python train.py --n_kv_head=3 --extras=["capped logits"] --warmup_steps=0 --decay_shape="sqrt"
Each number is 500 + 40 x the weight over its row's rms, rounded and kept within 0 to 999. Layers, rows and columns count from 0. Numbers have three digits each. The size before them is the row's rms in percent of the matrix's.

# layer 6 attention output (transposed), 384x384, rms 0.0411, rows 165-191,229-258,320-322, columns 336-383
093:411500517491498458440478502394526430496531509496524470483518573470534513488521519536528522510562459498455497521498554472551484442497486471536508
097:541517469482512504454553528521459468490462475524445496481556603445517464519478515501434479494486524528531544510593478473477459427530449541513460
092:511549537607566424458580589478436525438434476506478502523516510499525530513463509540528558509509489442483503469509531508476501559493487564456508
092:504442455556518462538558529467531513494494536548576521537418579584448539519485521534593454569546523487556476526495520494481495506449506554540527
084:547476517508479527542459497510510533523530523524462531489538459477505541508456481500482509491462573513473496484545411542512416563433508519525505
086:402538465515551456473496458434438440484512507504486516445446451523559474515547486454499572483467536536445546435472487442518533498477501477514462
093:477541571566488452581471542451539501484519541462493481530502494461485530546568502503473452459622437498500554465447566470558511453522563503442550
087:457523540518506465455443518507479450517509482514524448487471549547543486531501493424528490531529488523422458545516408496458484538459500537392604
088:485468508557460496492542524432472476498501456492533501493474548496530547476521557489496513535428506476467462537491521515486501482468491507458519
093:572462456532431570523509476549439503534519487506569477515530544494505480522506497532501483500510459503486451529503501449487536600514540516546599
091:544487478488532466544563576470530520528447513512499578539568494486456498533482517509498459465437525537496510405498543472519561523526460504488551
090:479515496465438496492541505544520481531413554499436548524524499484414410474460545465545557424444512519523479513516410434505469458536436472480464
091:500437523510491550501552540458499551565580604389454423591493513491539589521484508458489467474517433519499540402468532528494478479490485497564508
090:473487511498478480500476494524503498494499481576523574481460555503447481514474491488550551478476514516551513506455456523503426415487490519459453
082:474453545520462485541566544500458485504452502468546506484488439525424467472466468608432490616570424529477544537540511475517494521499585486554545
093:519528436565535544528538454510554458484521578519432512464517483529498536458536506492591441528476499480556524494500504461429550508555517539567466
085:501483481504526540488520471515599531528508552519550534514499516491474525427510443482418498481585511485496418430492508488559488524434481571585505
089:484492495442526501526475482443526467493464508446517503471468471511605559480477477500422482485488519477581418426546527533564510500532463479493529
089:519495428541505515586506462444546514472452576450504538559448433540496496535426520556529435531516502485496484525441555470444485471481573475460573
090:534589548554499434523426502521512465526542474482485469504564521509437516478445483519506474488591537503567519479543527519519502438404472494526543
091:492471438533553547467525481505463478514482554423497496484459467478545546383535527451536449518548444473543478466464519484460532455522500450483560
089:473528503469543518464494534565495512475491497468554493510560532466477507493409486509438414499442475464431494494511513473561515481454477519474565
090:537463495556468441464478454531526488503508500466489527511505535533483396504558521495467534524489482498495555521519525554492486581474467525547508
092:458513549483483408424487488516518489522562493470564524480490441456494478542495522544490472480497463509525492517450528444509482518540531480509542
083:521555467487462521497494461435491533527511538501453524495492490528496488527481451500463537549559501500493424488534533408426503429530489497561517
089:453459516409513505444480478525501490474440500600460501524468455511464555469547503548474472525570531550526531505488516492519459540509459461489452
085:383475521494515455476398443494508469570433430463509521445541487540581533496484456449477490478554537512496443477532421564479470510509505505492505
081:528459492476476484529476518487503544573461508410533485431463518493542507529480546452408585476487489474444507496558550553472499509525494562448484
083:516503451573463510508512559547518475537510421473461489481483472510412508482438537538566498522466498577554497577651516559533543451463438469542482
085:441429489518433495542496452404491472534553527455487513547452510490559556485551558476548516450477534547542490510493492530608493503496495520439482
082:507540465508521589440459501488535506479477481528432578461577449564483485488530477515448522444478472542545543532525535528482502485516450478562524
086:533534524500525455455572455506504468471484480575540480479493527500497493499528495434515557468502459483460481535473545489481560406529454475500536
090:474528438484429461529482485505490503425511507537559484524484509507443446543454505506465464477499449470511462575528495454471514557479501486519477
080:511414499461469557464563476535539493520508483493535537496468467536537472490478542545513547487503514475541525510496525515487494481515489486552527
086:495554489544429556507519482501540493414454522423443556565504514481544523424511523516490519510547496481553519507405545551490522454606529500505486
092:485448503490489531482426493505566558449483492494519468478526499485558502470497470503511522544571461553538496511526518494489495506489492502452458
089:474486521528432487497451556521495551448426520509494478542486504523497555516483489440477468543502499566523506469539559463493443508498464482413465
087:461463572497543519536490476496489557518564455521520531456512457472398444502534502466412503530520500481431552540428479560506500452506527530549501
089:543413476473563524517490558468528472475546493444544462542533503491521484584493521529522493542460453547466527535444601522466461506448586500497458
086:460442474508472406547486514473450511485462539530478512500588478443488537431501510494531535555447570510512468572431553501542499545468490494570589
087:492544504513467439465500441535493565479557535475405522481460491468526537507431459439506482542445457511485536472535540422525473525492453454479503
087:536421460523518512506512512521527431474478411506486429499548505468572543520489510511514476446434474540445422485444535564542590524541457550406474
089:493440401446496466479452582530468497476492543508504467512475448460528434529512555513441452431513545541515507442509525491494489487507453478409487
086:475484406456430496520434443506471454483518486525531550466390498511523512469581532486529531558429499429578506503501509513493451513536457472426466
083:532491420505487518470526533540515490508456515421560464535491513506447472444472455429543446529452496485548551521354526499424505536509499516510457
085:492493508496568476438489507527414563475496468564440467475535464529472501424471419459474417505486518461502484499467456479551585541475481472530448
084:473501496472549482535502412517482504502434501492418516456495550466526513552538463572528529523537512481506496464436500476511510504581516485462509
085:447522534525458546537489432516615543472534602481462506523501494496488512578476463492496546529471581478540509585510475501523460482499468424550426
080:482549467513513458551527505509519458497516490511487526503466517529492495473576450489591505488489534523434515496466478500491447481538514524545500
088:483532506465526552532566464556498527540443521478519502431476483485495571510426471478488484464481517447485486532578543460431482494481540457474441
084:444484476517432512477463510526476578586447489497427497531490598462510444501515560501512499566505520493511506493543488532553499511422508494517542
087:430503566552453450476485482419455519485563558503512486451471491501459506493502541497508509525476512514469486526471583573453498535552538454496459
093:531632491554538503544511499477475580527505516514501533485449534484498500438470523537516503483510490513494512477536520478488465383447527455526548
089:524523492526551514522552498521543581473536426485504532558527466446479651539495428506541523567456494496471547543543434486484465489530553567485593
128:485446539574504465454461519485474466471540562491510479484496572507578511446474542513497478534459520555440469538519538491435540418528460487473484
134:565475472497515511516428527482556527421477510555512539494546491486523513560472462469524515501538473530502472560556545445475502522513494509495403
130:460441478562510504496475494476423513519471541562440540555437509569513524589486559520541556481458445495503510478464484569532569517461521555529481
112:487548447456504549572557488505511523571460443512487511536528436514462482495486442490500524462528494450540485483494473481550490543488558486516556
120:480549522523506514476537463526470477562509469446440488460428509504479494416533518532504461516488544468492525447463430542515500508473506470515553
124:573574514433500443489514503508578468467515464449564461434565485432484432408524417475469466481530570552502492510502529444491460490550444475477521
# layer 6 attention value, 192x384, rms 0.0433, rows 102-131, columns 336-383
094:501479533371507483461511482549537503444500516539541483512477448521477497525528478507497515534481509524479484503465535423478464542527587554528566
094:516512551507478531514477537496503454445450523516520501523522504489483435531449480549463533466589471492405479418523516468477463479536499482585497
094:529483480527560485544452483479449492534549474545567530460495465477488481468521531402489424501495493499482506496533527464615553549494445540527444
089:509493466524425488517511519568528415502541466477495507484440480472550472449498492527423460475521540515471498473547454531551450505493567573582485
095:528496509437518495495482514479513446492535523504399530464506517559561507419495514487502515476558536549498398428449508529482582551529536489509411
092:555540545568506478623444433508493503493587456487524505513492553452498492468494565506489413459486534529465419491457517556559469567473568505491541
088:511506584463510508539497471469459501513512478556591517489493480511510440478515520513477498471547547561484519523549479493494498453522491552492568
097:527529461525511499567591520510482517557522461515481505520488561539490439494551540547496470472512501495488492527455566459523536413547478479578568
098:538504554406572516485509478492478403498481559462556540511478495474494480551519495507509555519408549435549461518403474522532518448466535493550499
095:561515510443475544457525539596579545504468437461549512477517535511596487552536517459570548419454489482508466468519477527544533516538532562534475
094:457542467434496453471498586485498545523539492616536489500421474495489542514490463502398472435491491556549471527554522461541566451556538499464499
095:497488522424496556411465528516469495534579453405598521490533517473504498580514464537502482485508457475543485486458502473521485529471508504513511
094:509524469474497441524532435487519473523461479510505508499490394439474482518573490526489479483544553502580563540535486528492582506561479556450480
086:549563507478523467387464519525449592496479509475570537565457515533489477477515403466463501513532513545479552518521447542496489548525529519501515
100:470523534554517586492459437550501507491491455562589518529508594552520531428477436526562552538471419461482522493501454540532518510568530504493546
089:472462490460471417539561540471495511503565482515478515504441432491485477590452437490523539485508449468460397497509560434500487527480466594500477
087:543513501500503510515482542523517480502575483559470488472550544491460559459561485501436510513482553446512445512505469475498530477478568501446522
097:516435527537411540540497564462492478512500537504485467439559522487516587493452511484514545517496510543473523520466494462494463481500474556500460
091:562483430585432436452466553441528488450537528469507548504459562526467577494547525471477539513504474544473479490538452502501497535426428501513533
091:491537561420546422462567547529484450510526402485516527466526537552493532487482535478516502565452437483500513478495539462534450494550518490500522
087:511496521497525538556508597460488545493449463530526482479513538442534516527480492460534513534440515510461466484540487485542551487543424483467515
093:541511488493481401466526445481498439478613515487452499469537523584537451522504562579370458497468535501498471489471494533464490492553485481542496
091:497463545467522488507462489527523469457488574427495551534538489464516515501503475494432501533591478489468582510420496593463545510561469509492420
086:538467395436476479512508435496514482530606511524510481586573479435446539516459516536537431436522490613547535517478437446528536447406465510529501
098:453440575490492505496564550526472497531487453535551499469557483489502498474504477472505520581534493494521496486485542519399482473524485542467430
091:550487536520517471516470547461523500451467543509521431501547425446499487520465577508498456521506529549467511462448535521468556476476483543464451
120:502492459497437511503449477551490539501466482435463465520509507464505559510544537457464527569445465388514487446545470492494457455432477570460463
122:482467552438497506477506507470482476522509517544541477557461525532457503531536541514522488446449542519446498452565447485512399484545512475515514
119:465492509518554535521542559464422500494496459423518444535457549538558547467484473530556605498451502474543477473555504606463450521536509487550502
109:554584516456431456534478522469434516506423465468475538442496465533463453525480516507542535482569447437577540533493583469376491571465461486548488
# layer 6 attention query, 384x384, rms 0.0273, rows 256-383, columns 336-383
024:501540523472548491481458492539515588503445490433531511509436525519494573507491522475509454513565515554456449422520514516457446459584552540514521
025:559452539475542544468514438462524531509473428501506569415499508546468431562552554531501472481517523497484486436507507474421564503546582441527478
026:433577492495482486482493562535584524506431522521447483456493471516509510518513487475489511512541473484505479423536561529471518494520525526435477
026:505440528536430497523477483574505536484539511500466471503518475549506540447472517488487487503507500501509523525494495387526465495552428515516523
033:512522408488460479524442522420450570475465501459440524445554471548510493555446547527435514483516449538543457527503532540475517468560471435461491
041:590449443523518576522577433520512461537544395477541554511534471440466457531601515546481501569499545456569547498508494467545489462439513521548517
039:521432552501408525558490549625523487455534533494535528536466496556488593463536493507460472470515480457460534492506470508556565551523501495453513
046:544456515444471499450583433571517394515500436536533553529524501443521472450554489484512505500538564459520545476506487457497500484425522500523506
052:539506460460433517511486455533476492484504582460483510511535518523443564480513467465513506484552449525497470552532501493417479518494467476533495
055:444561536523533512519450538500508484470536572492454460481468520567516535485451459454488525503408453482391458543524491561515487502553505540490491
052:424571488481541402507557541432423414523440470501464474493476529486512490522471477545475472493502501466472495525484577520472476502507506501466486
065:468536457544544520472507589420513481522443480512530411435534518479536498582460519507516459480430482474458462484464493563545446488516553487478449
056:447531451396540521434518496405489472533483496510471507511547524486520435530449536455495523546522573521622519453504474492531515472479428475548522
069:448530451538558516493521507340508480575446445484532436440501515449529519637473497507494481570454520496506427483471491534528534483469520553474460
073:428484472558557464498513478368511482518416469526508421480534552488517549527452511486486523510419514452475421524463485551549474517487492573461491
085:581537529479473486534525515614496540461562510465516562449478471595468462469549522507467527498596526502496553463509521497500468566533498454520505
076:464431491529519490460533445487558472488479475541518483472454524473516515498520490464478489483437430500484448501464497500510495562513483487496560
081:567590506475455482527516534553525478527545508437550517405540481543526539513550569514569509634546526486492526460527519452502516482459497500595540
118:544514498509482448559541482538577489493556442461486481505502488537458524529587553508487483550542498446465530487454514511537491555550475524485527
095:499449507517568465522444538482547467498481390423499512559494481500482518519516505429431556487558468596461517576510484552537484399539459544496504
137:521452488439459507539489495507573555479554519563515544506525501430522466516538393507467466529479479481541494527479572455486533498434513509486514
159:503479446458475502510548562557530503482531476488462473430545532518517505502510518541556513565454480472458515425399565406402549494511520504547527
185:485488506471567475528466553517439521532486495465458534437488483549500479496494583520457507536460467523467522511463525407458526511526469513475461
193:574465493519504467508513464501499484468547484473508503503493502475513484468458427445529457549536562486518511456472489517478530518488581532516489
205:529451520475447470512478506536477564552474489560507512462519549476445523505525458509608441535509562501560492483501498470489515491494515578535498
196:537526562511493514524483519514479442466486589508521536471482493510525526478455525446553454491491511435555489503552522475492473415461511568513540
203:495499549483472573517495619494464479551465506540465542498474493517517508459399489494535551521597430500521548501446525506470474479459493422545465
207:477567525497451577484497509458560449522513491582558509485459453505396499504503567494479533452517499418491537530466511510451435534452453464467489
205:487447506513524524559501431441464538479527467503494527438489460384587578483395557486416492493456517555505508529515449481457504475428484594523515
210:459526516508518501477561518516494443574574453499524492499521491547525508517457547537515512570470520552486545486469559507509459533477502589560575
195:462468464476511511492493524537468481569531464574406476541449509466473497593469575491558451661480541559526501498462559568558479584532474539497425
213:493489528459488385474489475614482557524502452540497530507470497493543531440527533419514615536547520472492527496462498454503462527520475574511471
022:524491511553443554451501558501435472574490545523490483471524523531488548521490476510544513462517512553550474540486556495555581531575471490534557
028:412391475480498445579529476463532507501441520607516522500485546487527503410524495530540487452458593485542519511513456539515515407486563551563438
028:477565471403525543479410516493461492444546557496492449446490553493549520541475443501506503441450460486508533521521501484527530612473461537535482
031:519551492564477529489534520498465546503479477439442466472520516601493520553458477503458517511466472516436523527505542495538504575520458508417552
035:531544475440443520423466507482462490496414428506501591522571524435520418559508508529514509510472504492477524481437528526462508551454512491510524
037:526409585506469460549551506556515517466547495605502552584472509509541513421442507424503484499501481496549498496531473529572513520503503501523493
035:453559468479501509540439564451462578487488545512481452446519471557528559529456488426502515556422433464477546467506486472543484551483475456470461
044:543462575535458457520485531591477516446531551547451508575498475546464510372487505523510507453467470485451492537528456532531475507564521503438474
044:471460518490537562551447505428504555528509506538486445570481528537519491490414519462560546482453557496544542474559487511534502455503455528500523
062:445567433459579533506474535360498494598469453491499440432528550451506455598477525475535479561495548513501498453481497518487490512544468544509509
047:467507497465512462473478475489503490482460491489508477600505521507486469559472463478556539561492474519494497496493487430411533389477478469499518
058:510552434511493477506536489433398492570429455481513518454508548459510509591491491524519475546484509485546490530455527459463509504447498458526444
074:597443490488424496498477560623494501425581550468534554526454478535469489388575486560485516472602518519453511516484533462485542547518463464506506
068:504524498445443484496519441486464511437534482457500525587520442491479482456483524513530529547550548546591543518516459499503554445486457494537492
070:442510427423508480492479460394517486466488448448513460531478544470480479530461540482542542592512504534540511490499439509516549415454481491538522
068:563475533577522540517510544542507492525452559534509520487466499484499522525545487485458478424503438485476464469535505525525454566551555480459518
074:444569502458558487422519478391531490496377515516511480501425457462514506562485497548503488494509489517513446613459420494541479449499516510489454
115:510454489508548514454482494524462461490517503494501502530497467456517473472446487542550501386494532544606487513446483552457575431502422484500489
094:563531569582536484527491492498591499537483538464529469496472506481565522490498512485475507475446497486420484509576547541515468529472490561545474
100:522548527491506469449464514540512442538511428506498471501498474499532547523516465508508426584526489439394488528482528473470524571510544500508514
102:473602504496561480470463492437541432506524517531521473507460467484533522501514537578553487464539542466525497534508513588472537472482541527469546
157:549530486519527475543501529518502482466513518556513495478443519551546497472472482495513542428509565498517523521491562551439513553529506508439558
171:568529521507541487457468517499560556613528462457514416497543515461463533490510532529495521459488497425524550522500453503558481510491548576409407
193:479526489439481470503491467462520500513533515532498531545465557481446485554520501504487506515474593546502512447496498499440452492562463521548464
196:461520546529556471510541476508426561491516540534521464427482543473503524579509484580483487498528536500490487471457524509563436521432504521543518
187:502454481513463476525567457477453446415519526509520522513537572451573482503479428474502546472522490500505493488500541593561473547557461476445526
205:547526479490446486506514476561465467530479487512589527507517477528516501560490509475506524492497523501510495439526510498510434423502479566421489
202:435526471460427491585480546479517504549541444467540564531513531498497493584434501482512508435488480540539428491552525506491511515477528415497497
194:502558483494438530527502471477511488426503536522504558499480551557542465562546475503484475537481525523458448473512544490495500465524492521490527
210:546469511523492471525452556570505549566532503525477493508474516521569558539443490491499535456511553435507511462421551510548475510574552592466519
203:454493458492498489533541501572423464507587496503460481459504483547515492518561485502493544493552439532497451502542537463493461428496475491580526
191:588458455502507523416464478587489454495444413534481485497511507509517510526472487525493442457472450467448483492465433592479514505501520544488432
067:435451518497510420536522529488498461468504514530469455479607521512497521474538447592473551498534491491508418547534463477514490512550491540572521
067:458458512519513439540591452557461549504530509500457470503484472484459572422511515429532500517549510506442530534490511518551564424492551478472510
070:495485451410438504546488531506571509494501499535484571539481454523459464547434456587479453555501559501549475516462509481477463446600485518489452
068:483512496471532488486477489500531517537380487529496443530408515516587439483538485620445525537512508461541484463490516455484482507455436509473531
072:533492526516471477606522507461512492516497512526570525531494407517545520456479401563499552559477587537506519486533480438498491556495558463542452
083:455537544535546510472539470514470502514465508484448443426539491570523548504464494448469492497469513433440479537539492534529452495572510462554468
089:452470481497474538514519553525487539467519391569458474535461496580483480493475512554518476534489485476507468523460452508490520449496455467458501
100:444540494518598513426526478498463532495472470510542459436517534556589438474451469467516514498503488457495508482546461467479517559506478446582507
080:475598496546466525483528511495511471475505414485534540516436463516505501499503456502415525507425506535536512526490495565486499507556517449496447
085:580492510496442442519549524556558474520494464488516542534526435543456536467561520526447550479526506578517493525480483489474516510539488499528499
077:526477492509488553484501455457574497490543475518518515468476511452523575505539470525455509428463536541545537543451450560528499553529485502501512
072:599512545531488517595496484491563481569526574503501463537509523539449564432485533514478489489463494480544432529530546535460434561548470544510587
084:527487501445484541500475427502493525499532525503461467501562480537528467474455462514460567488497528494437620516582525500461519493500466462483504
077:459447457529522517527507471448450456552529518466536502463473540480588503557470519471475417515509509507483504532478479446557475468474533517471487
073:549549559536504485486486538543548518553471536573500417506519489493449502469490495511468472497466406441523598578537451506429548500485548532503502
083:593435486472460482528478530585554529486535532530427553497549506479468458498522525428474542506506502511500539492510591527466530501446488531544495
089:582574542550453519519440437551495521522494501544534513471528512542500535487549445503457504542510520462462557498538476521526448569489541511510477
104:541480473435418425565546512553546465487488514485454548513475514492477485554476583476551490593457515494510493545453520460493534514434457516462547
101:535507528551448450533532487492480526518488519452497484468525459558435498498598526481502506557533546474484507468501497500497458580494495504579456
087:492510514509488470578481480457557529449543473463482502532480433508499560510545533473487496457485514511485493516452442536513484569515516564513508
097:501412534475562465520461514517592480551491491582564563455489463448520475474504465492485437517533443565532518430456528520498545474457536464472517
087:456485491415478534493532535528451502477547490415448420565490479520487525512445524546456543458504513448486536564475518419438545461522551539470516
101:481484561483573484525446575420419530516496506427471496422410480523494513522531572489434544551494431594468552536466569439538568529543503515473490
107:535497530517504502490518520514527481445509487448540475492574443508545494441434448486553439567547544487543532444451521550489521544491542508526477
103:576459521470426492502471444500466622574520515557529526496522552458500531517548462469579477537495564544526500507512478494520483497550488552542486
121:547546560529512519522466516489466435479470554536567538485471503525542518477512481420515427483497515495539443488540522473498476459468504521504493
104:521490493485452562484509532463471458551511445566456537521481504468516493480410519537514529528557447467519530461455523448468499454466485439527481
103:461605527491482619481466489471577430535495552594504520475461462484421504510482538512481501455521467420461510488436475494487439515485450478456463
110:490496492498576523550483448440455491477526427529489530462440500343559555491396535506409493522469514567475497534476424507506516467465482554490502
122:494519524535515528454501515466502475528551460543515496516465547523518550480451547501528446525476505562452501496490511511489493521475523548507554
107:470492515484477476532507521519460471604501475605391424514480513503421532630502556529534483616526546577545479501516527537489468559510458520513446
115:512463504467462399432483432641484547500534467535505493537437529480570538462506541452505576524537520499484485529444507499483485521529470563560479
068:447513510506464451492559556466563521447564491509451535503513497487501560445492528570502487522505493543507534506438461451493542485540505503450456
104:466502489518602570442468454454532511567516556451520443414548513544501479478558471506447511438514492504481525462558479512485475532484502454537495
081:542514513515448488577577510467516482444501506490416530562489491496491478511463517532521516555533541500520516541459479538506571477521477485483506
112:542497460486420482548494561571487485478510488576446516541446481493435535479504540508550519540485514506568437544436505513493551460558506544458503
065:541512488485558527605507565500534524489479482491454503563446503513549542513499478527530493487493466459534509485523551489472486463495512603476445
085:496531486504515568443524507447543459530506442570505438496487524501551501516472495540488492538527502485535504526473477466514464556520463455520534
109:529470452455411485544484583508502499446517456550476540591457490479448450468512548506553507553497499505521491493476501495532485475566484541430548
081:571523465484438478426469443498469501463492455517517489486489553496500492501579436545470527496507450506549500471476456480474516475492463455538485
088:458576501487474487474514466442459535506436447437609502452528504525514486540515462521476479530458524508472528531534454445454500583494527509534456
084:488485567526478502467545513529423486471478537458527500435551469541523544516444456482486472544477523464454451469541523454487553528487507467515516
089:479513475535494545516549445431487513541479484458563462474503468463545493527514479541487483454491499527435435512489498476510531562476564475558517
077:501533542496485588470538551532498468507504498491564464458424397500543515500491516468504459535520460498501469530533487467470564488511512474476557
099:575446490524554451573468499482587502473490506505453516552501474479419444524543521460489573440490498508551525475533507531532464544512490482519505
075:502576504498490479560572450490420567531494468495485532474443441604512429566510463541524558539506570514589549489493483529487545492470500506569499
079:480518527484551563495574408448459502488475521468517494423500442518519498471516482467521468401490567451509476487590501483453447476455443466501407
084:471506533598574519527446498485583465467492532560570472458541544443489528498504466485426443430503443529512466469524479533542498518577584518524482
077:408461541551578619427501565490465488500519479457516536413477419543531565562479482549553437528447493463532490540479501481490479412424480465491571
104:492501509514568529468524424513459523502534496511534511479536549426527513532485447484462513398399507517564477489547501498481515505461542480525520
095:496551525550475529538455528560573508493549504589478435473510564520535541521487484531513482491412479438471471552523465515551492560486483574525528
092:537562539464519459555501453470529510548452519547500505463551554537441468484480556494482551509543498476567529493550472437503508504515508490539545
100:461517486456442492490552484439461494451511536488527507512481542517537497533503588528532518553441514426518470559512521406487486452445508507501584
099:523472531518504464500529510520480563488528517537541505429547553531503517505490512488478567451462469457504574497535504487443509556520549442507571
111:546512467541508474440521514479506504545546503493469470512522513419501553490472484492445436485562460468441548559442450536517503541492505508354427
108:475516529428450480498491476468518462484517518522494499562510533511469486536491488485495562520481576543507526466493478476493457532530465506578456
112:474536554482585514448548480496433516513535552562539500432495551405514489580527493505480500493520528553494460482443589580553466512461486479447504
107:492471498510518518574497493456464473388534525536516532475549604452548466462474465468505520476562484514469509515462508602581438515619490520426501
110:535530515526432440490550453501472493564447496518545517517547499548496510584463529488487542455511520505531516411525512509531478424532516579456502
111:444496463476434500541513536532541512558599457471541542509505530472483509540443497479473514443443454536550436536554513578480482533462505461468501
107:518544487492436536513514473487495482393505533509536548530489507566544472530536503489446496527467506522457437517489532474507459472513478509476522
113:537490522545499466545487560537479549533529515534451546526438505545531513525523486561534571510533519442541502459452532477579473486521534534501550
108:439498474488459517490527488581439493514617517451501462476527464548514515491535502508535569484520465476465437484541544495551440475497503489529542
119:572495434452550495489496515568506468547407439567453486497519531521484528539475534511571449474500468525521461489504475498479480519503493542490418
# layer 6 attention key, 192x384, rms 0.0322, rows 128-191, columns 336-383
024:491511497494492497546523496494468613502523560443538484584501464488527537541538512546508523485558508487499447510477495484472554558520456544501529
024:544500515489495436467511496492490441488496436554503534484476539558557446438498471487501506547547492534449457496521454551484541526520466525459554
025:574501486427491443581525429554475596529529532480525444482496495488534470488481522514474501473491491567548493546503556461501568521555496545548555
025:521470514512522521504509563534485571501527582420487465476503405547507553560485516520545498497489542489421525517559523455504447422497504466562598
041:503507546531474469496580587536529485469484499502473593459506530527478485475476515464481511551483493457475522536471482494531532481490527462457474
039:504511477515547515499428422489474505526505571511569431483581494444504481526493477533555514421553550521448515533519580449443495505473524512481532
023:460454498512442468486545483506471547434502461473524534472438529527529481496508576501490555552500462526457395498522473511550508482540432517464461
033:486503506502478563465449498488479634460491560473564431434559506523508518502467523485463493513449513507394496556559473497498465567495476472482492
043:481536534542458508456517511528482445515462497484493538470462489483517461516468520450467422493517512485557456506434474534516541529555507505413494
040:537510474526502450565502519534542425561535448557493598571466446434520513486495542420502505469583488484591464470462488588430523489541469507469518
044:495481516516539501607500586440467470533475466504513625456481497458547460507518543473534461519470503496490500484471454536522492555495456509420520
052:412459566450546531514417453462453473559556462506527464504491460522486522529511484529527524477477466514518477455526526514473467421493473525561535
043:524550502538475520469446488530503536400475511460491524470506484545496513497504553425548474487463447476381517496584558436558445526496476433476510
052:524393568521519478492470510476434505575507468605492528384513525515483505526561414521473539509443488474486495473460526533516491485421529490529501
053:484477556517537552508463544508454471568528472528492555496473456445487475537512471507508445417451469485520476472533554476536470508516468512578526
052:506568404471524458542534500552518487414510515477500481535530582517559500461478528460507536524455495502448520510541507492505541540510453521499473
065:476426527467506511527441522495485465576474499539531474488506542482474460540540481511465453438441474489480463458506481484457545435501486483505476
060:458569515455474557514558559510546535517522597446543487558493560506531560487458453473473548563490482517524512584563514476460444495474489568453539
068:493479466427489458447537519512500544480548531476562487503539532565481434499499485483488531582476494484497538508483478540499604488440462500524530
089:511429560518433518475475486544568516445484493485462526490550468506474488504475547529418504467511529559564494468431465473521463470533521503480404
115:524459570548483466470431533530511547515491530563477538474562532529488499532548534520389469440484494527585475414466442482444502476468581465484486
141:488470431438483514406548522529538538496454541480472463528465528538484541547513519573488471492508503505455530464479423457449577466503519517425459
166:461437472512511496503489544460488445504454534476468498455451526554469474537481477495492479511467490548421507558494480500477452480512427487416448
175:545508461550472517481525501508565442479452474447475446470512464478485446492476548467527453509602517423524521544516539546477504475528508539540471
196:504502434476461518439401512482485483500552476548476522487504548469543455548516497487450562549497516506540505570566425531494444510553480481515534
196:588528557515545563513446428587476524503564493513535502483426486512525495567491502448536494516489526501493485479492489440493385503403528480523553
199:550410548429501533458496517472531552522507481514464538521418506468473495503469525529511516567487458543504477465476527453452390497516538402545451
198:522510553574511552435476445521466485600506511521547502465431490447549499535519427483526506511485585537447463487443485454542463535532437504443460
202:453494499519568521572466490500507497536465485501449603508491468456510586492532546513419538575460458584554523501424502513513583488454507527507477
205:444545541454476510488512524465535492497510513473475479508447571511509504567522539513457517474448474496471472433495510475564512560485518531483581
189:494503549483530458506500518537459478515496488630483485505519536551522472546519493507472501537490555561585468481533530467502500541551528538514508
205:437427454487529460466538443557483599504498544472569491463434477515528503426496561454535459574472551571511487519568502486446531505521489537495426
025:439433493547494545492530475552522516450473459480515488491469481541469558499558454458437500501506480455508513459503521469476546471466503518531442
027:530473486461503536437471536432497480554494526427536546460548568442535480547517480524536449485427464529477462516427490542504552491528458497402495
031:527467530443498448549552542533565458524415415551493486498492493514478486465492495458454489534567475508532558504535480579500448491526544521573525
024:544478535525465475556503499534523487511474408592475497532449515516494516428519531518402535543514540503516497475522526488541509464477586488573532
039:486501496523571483528502529452562547448469551487517504463524465535449519498517497501492468539488502481481517459562492515490462465437484508536490
034:458482401515467529385457448521480530473471501500541458475463491520473448494475549512510545544500507478500502520511507515492544515524566470543535
027:502490493553503482508473497540476479498485434583438537517459606477492445501527530442475529531514510486591508517417443522406487544504580547496531
033:521518481523467484511540529507556533435439518482473568418478621546493520449515483453449449514447529441477526510454419480598495548534511452418478
039:521623460453433491460567411532527508428493557490546449508530484518475575497483503570492510606530528457478546503485497468433494504512558457475546
038:502460577497520531462467510475464469548519460484537434474510562474535535556471488493520552497451433449478454531503483489515494494505450492547541
039:504489521531545497411504494553541581525479616496478491492461482443504513523444445534466503515532443496464497587464488478457535468556506501474499
044:478525560575466513406449480497443504485462516533527480406463531513460483568449510532442502493428459496428478536511481504579454502515557490443472
053:497553408479446467466482454538531445499496468503497529555552500503492462504418482479544461459505538431528507506473429514507538509532477483518464
056:524576465560470515543496514537515543417483537436554522499535495559512512481524557455494499562509514497435505561561510452523501576545461432473544
050:510541428564482464440495452505480513440493498463578470486606601573538516492540515480480536491467488509493482505516510451545518610512476502476477
052:513422538411485483535518489566558444607546488570512476478443501431497467484461470525521453483555478475503508465423467579502503452465515478455524
059:456559504502498478463485446461412411490508467578583489462449562487455460512486530427558539538456477502453448555486494527615480533487452516450475
058:560579486559556488566502566500523520476531547463525504481489502467569531517503553504525581517510515424457541529556558511506479517588463548460529
068:403383530452582545479529496497525510533558506461517471539459469521518482491494472504523493486497484505476549549504547505512497460445497549541532
071:520526543488470550529478549540546517503499457415563534523521428518519479494485507479486525519549463443466483564506551477515529482579576489567530
106:512520513489503435477432512460479452436567507559477541541527489498515476525573548499479461490519572457546432455491519545473514524422497478454509
143:507429510503552548593534529509487521548548537549474416497486520503531472560529458525450557407448475493417595521467532492454464501472468483441544
166:512507518512529461568494547449596519541508488485576507445487452564408556495528553601507591483471530506524527592545565466506432569513512518525448
180:482510538517446482489499526460546560461544523464518543509512471510548486529481430459465481485523564457515492454557502502451480548463538468506553
186:505540563399569560539535458512469576482632494526551477498427576426463615542489459541457452525518564488566477561458555510526480474446472504488457
180:493495462540504506459563498472513449458549463524423509473497504452509500501505484468578519463495480492423459463497478549462451508534542522474500
195:473463515513468484439519515496465502590450468460574499518470513459567451438519506547520478436503510511514489495507513440466514462477438510501513
201:376425526490488533533479512537494433519484515486494501585522469479573567465496491414461520521486473444537414507619479486491410530510496545510481
193:525579461483450465520510498469495504418498501461563561482465540493512460506451502481474461517493440460428503506499520540523477471443491523498515
209:501506506503441572524481545538471501464530542505487481451505530444385565468521513459549580549542561459478461450456550522528558555515558489475526
205:505515577510521493516560535501516536519561480439470506478430508594453519465488542540453536469492565556466485584527445569558508533442571503569523
192:536440500470470536508549443510498399516493469495444462464502491401485553517462559484587564477538565528457511475515434545526526523466468488487471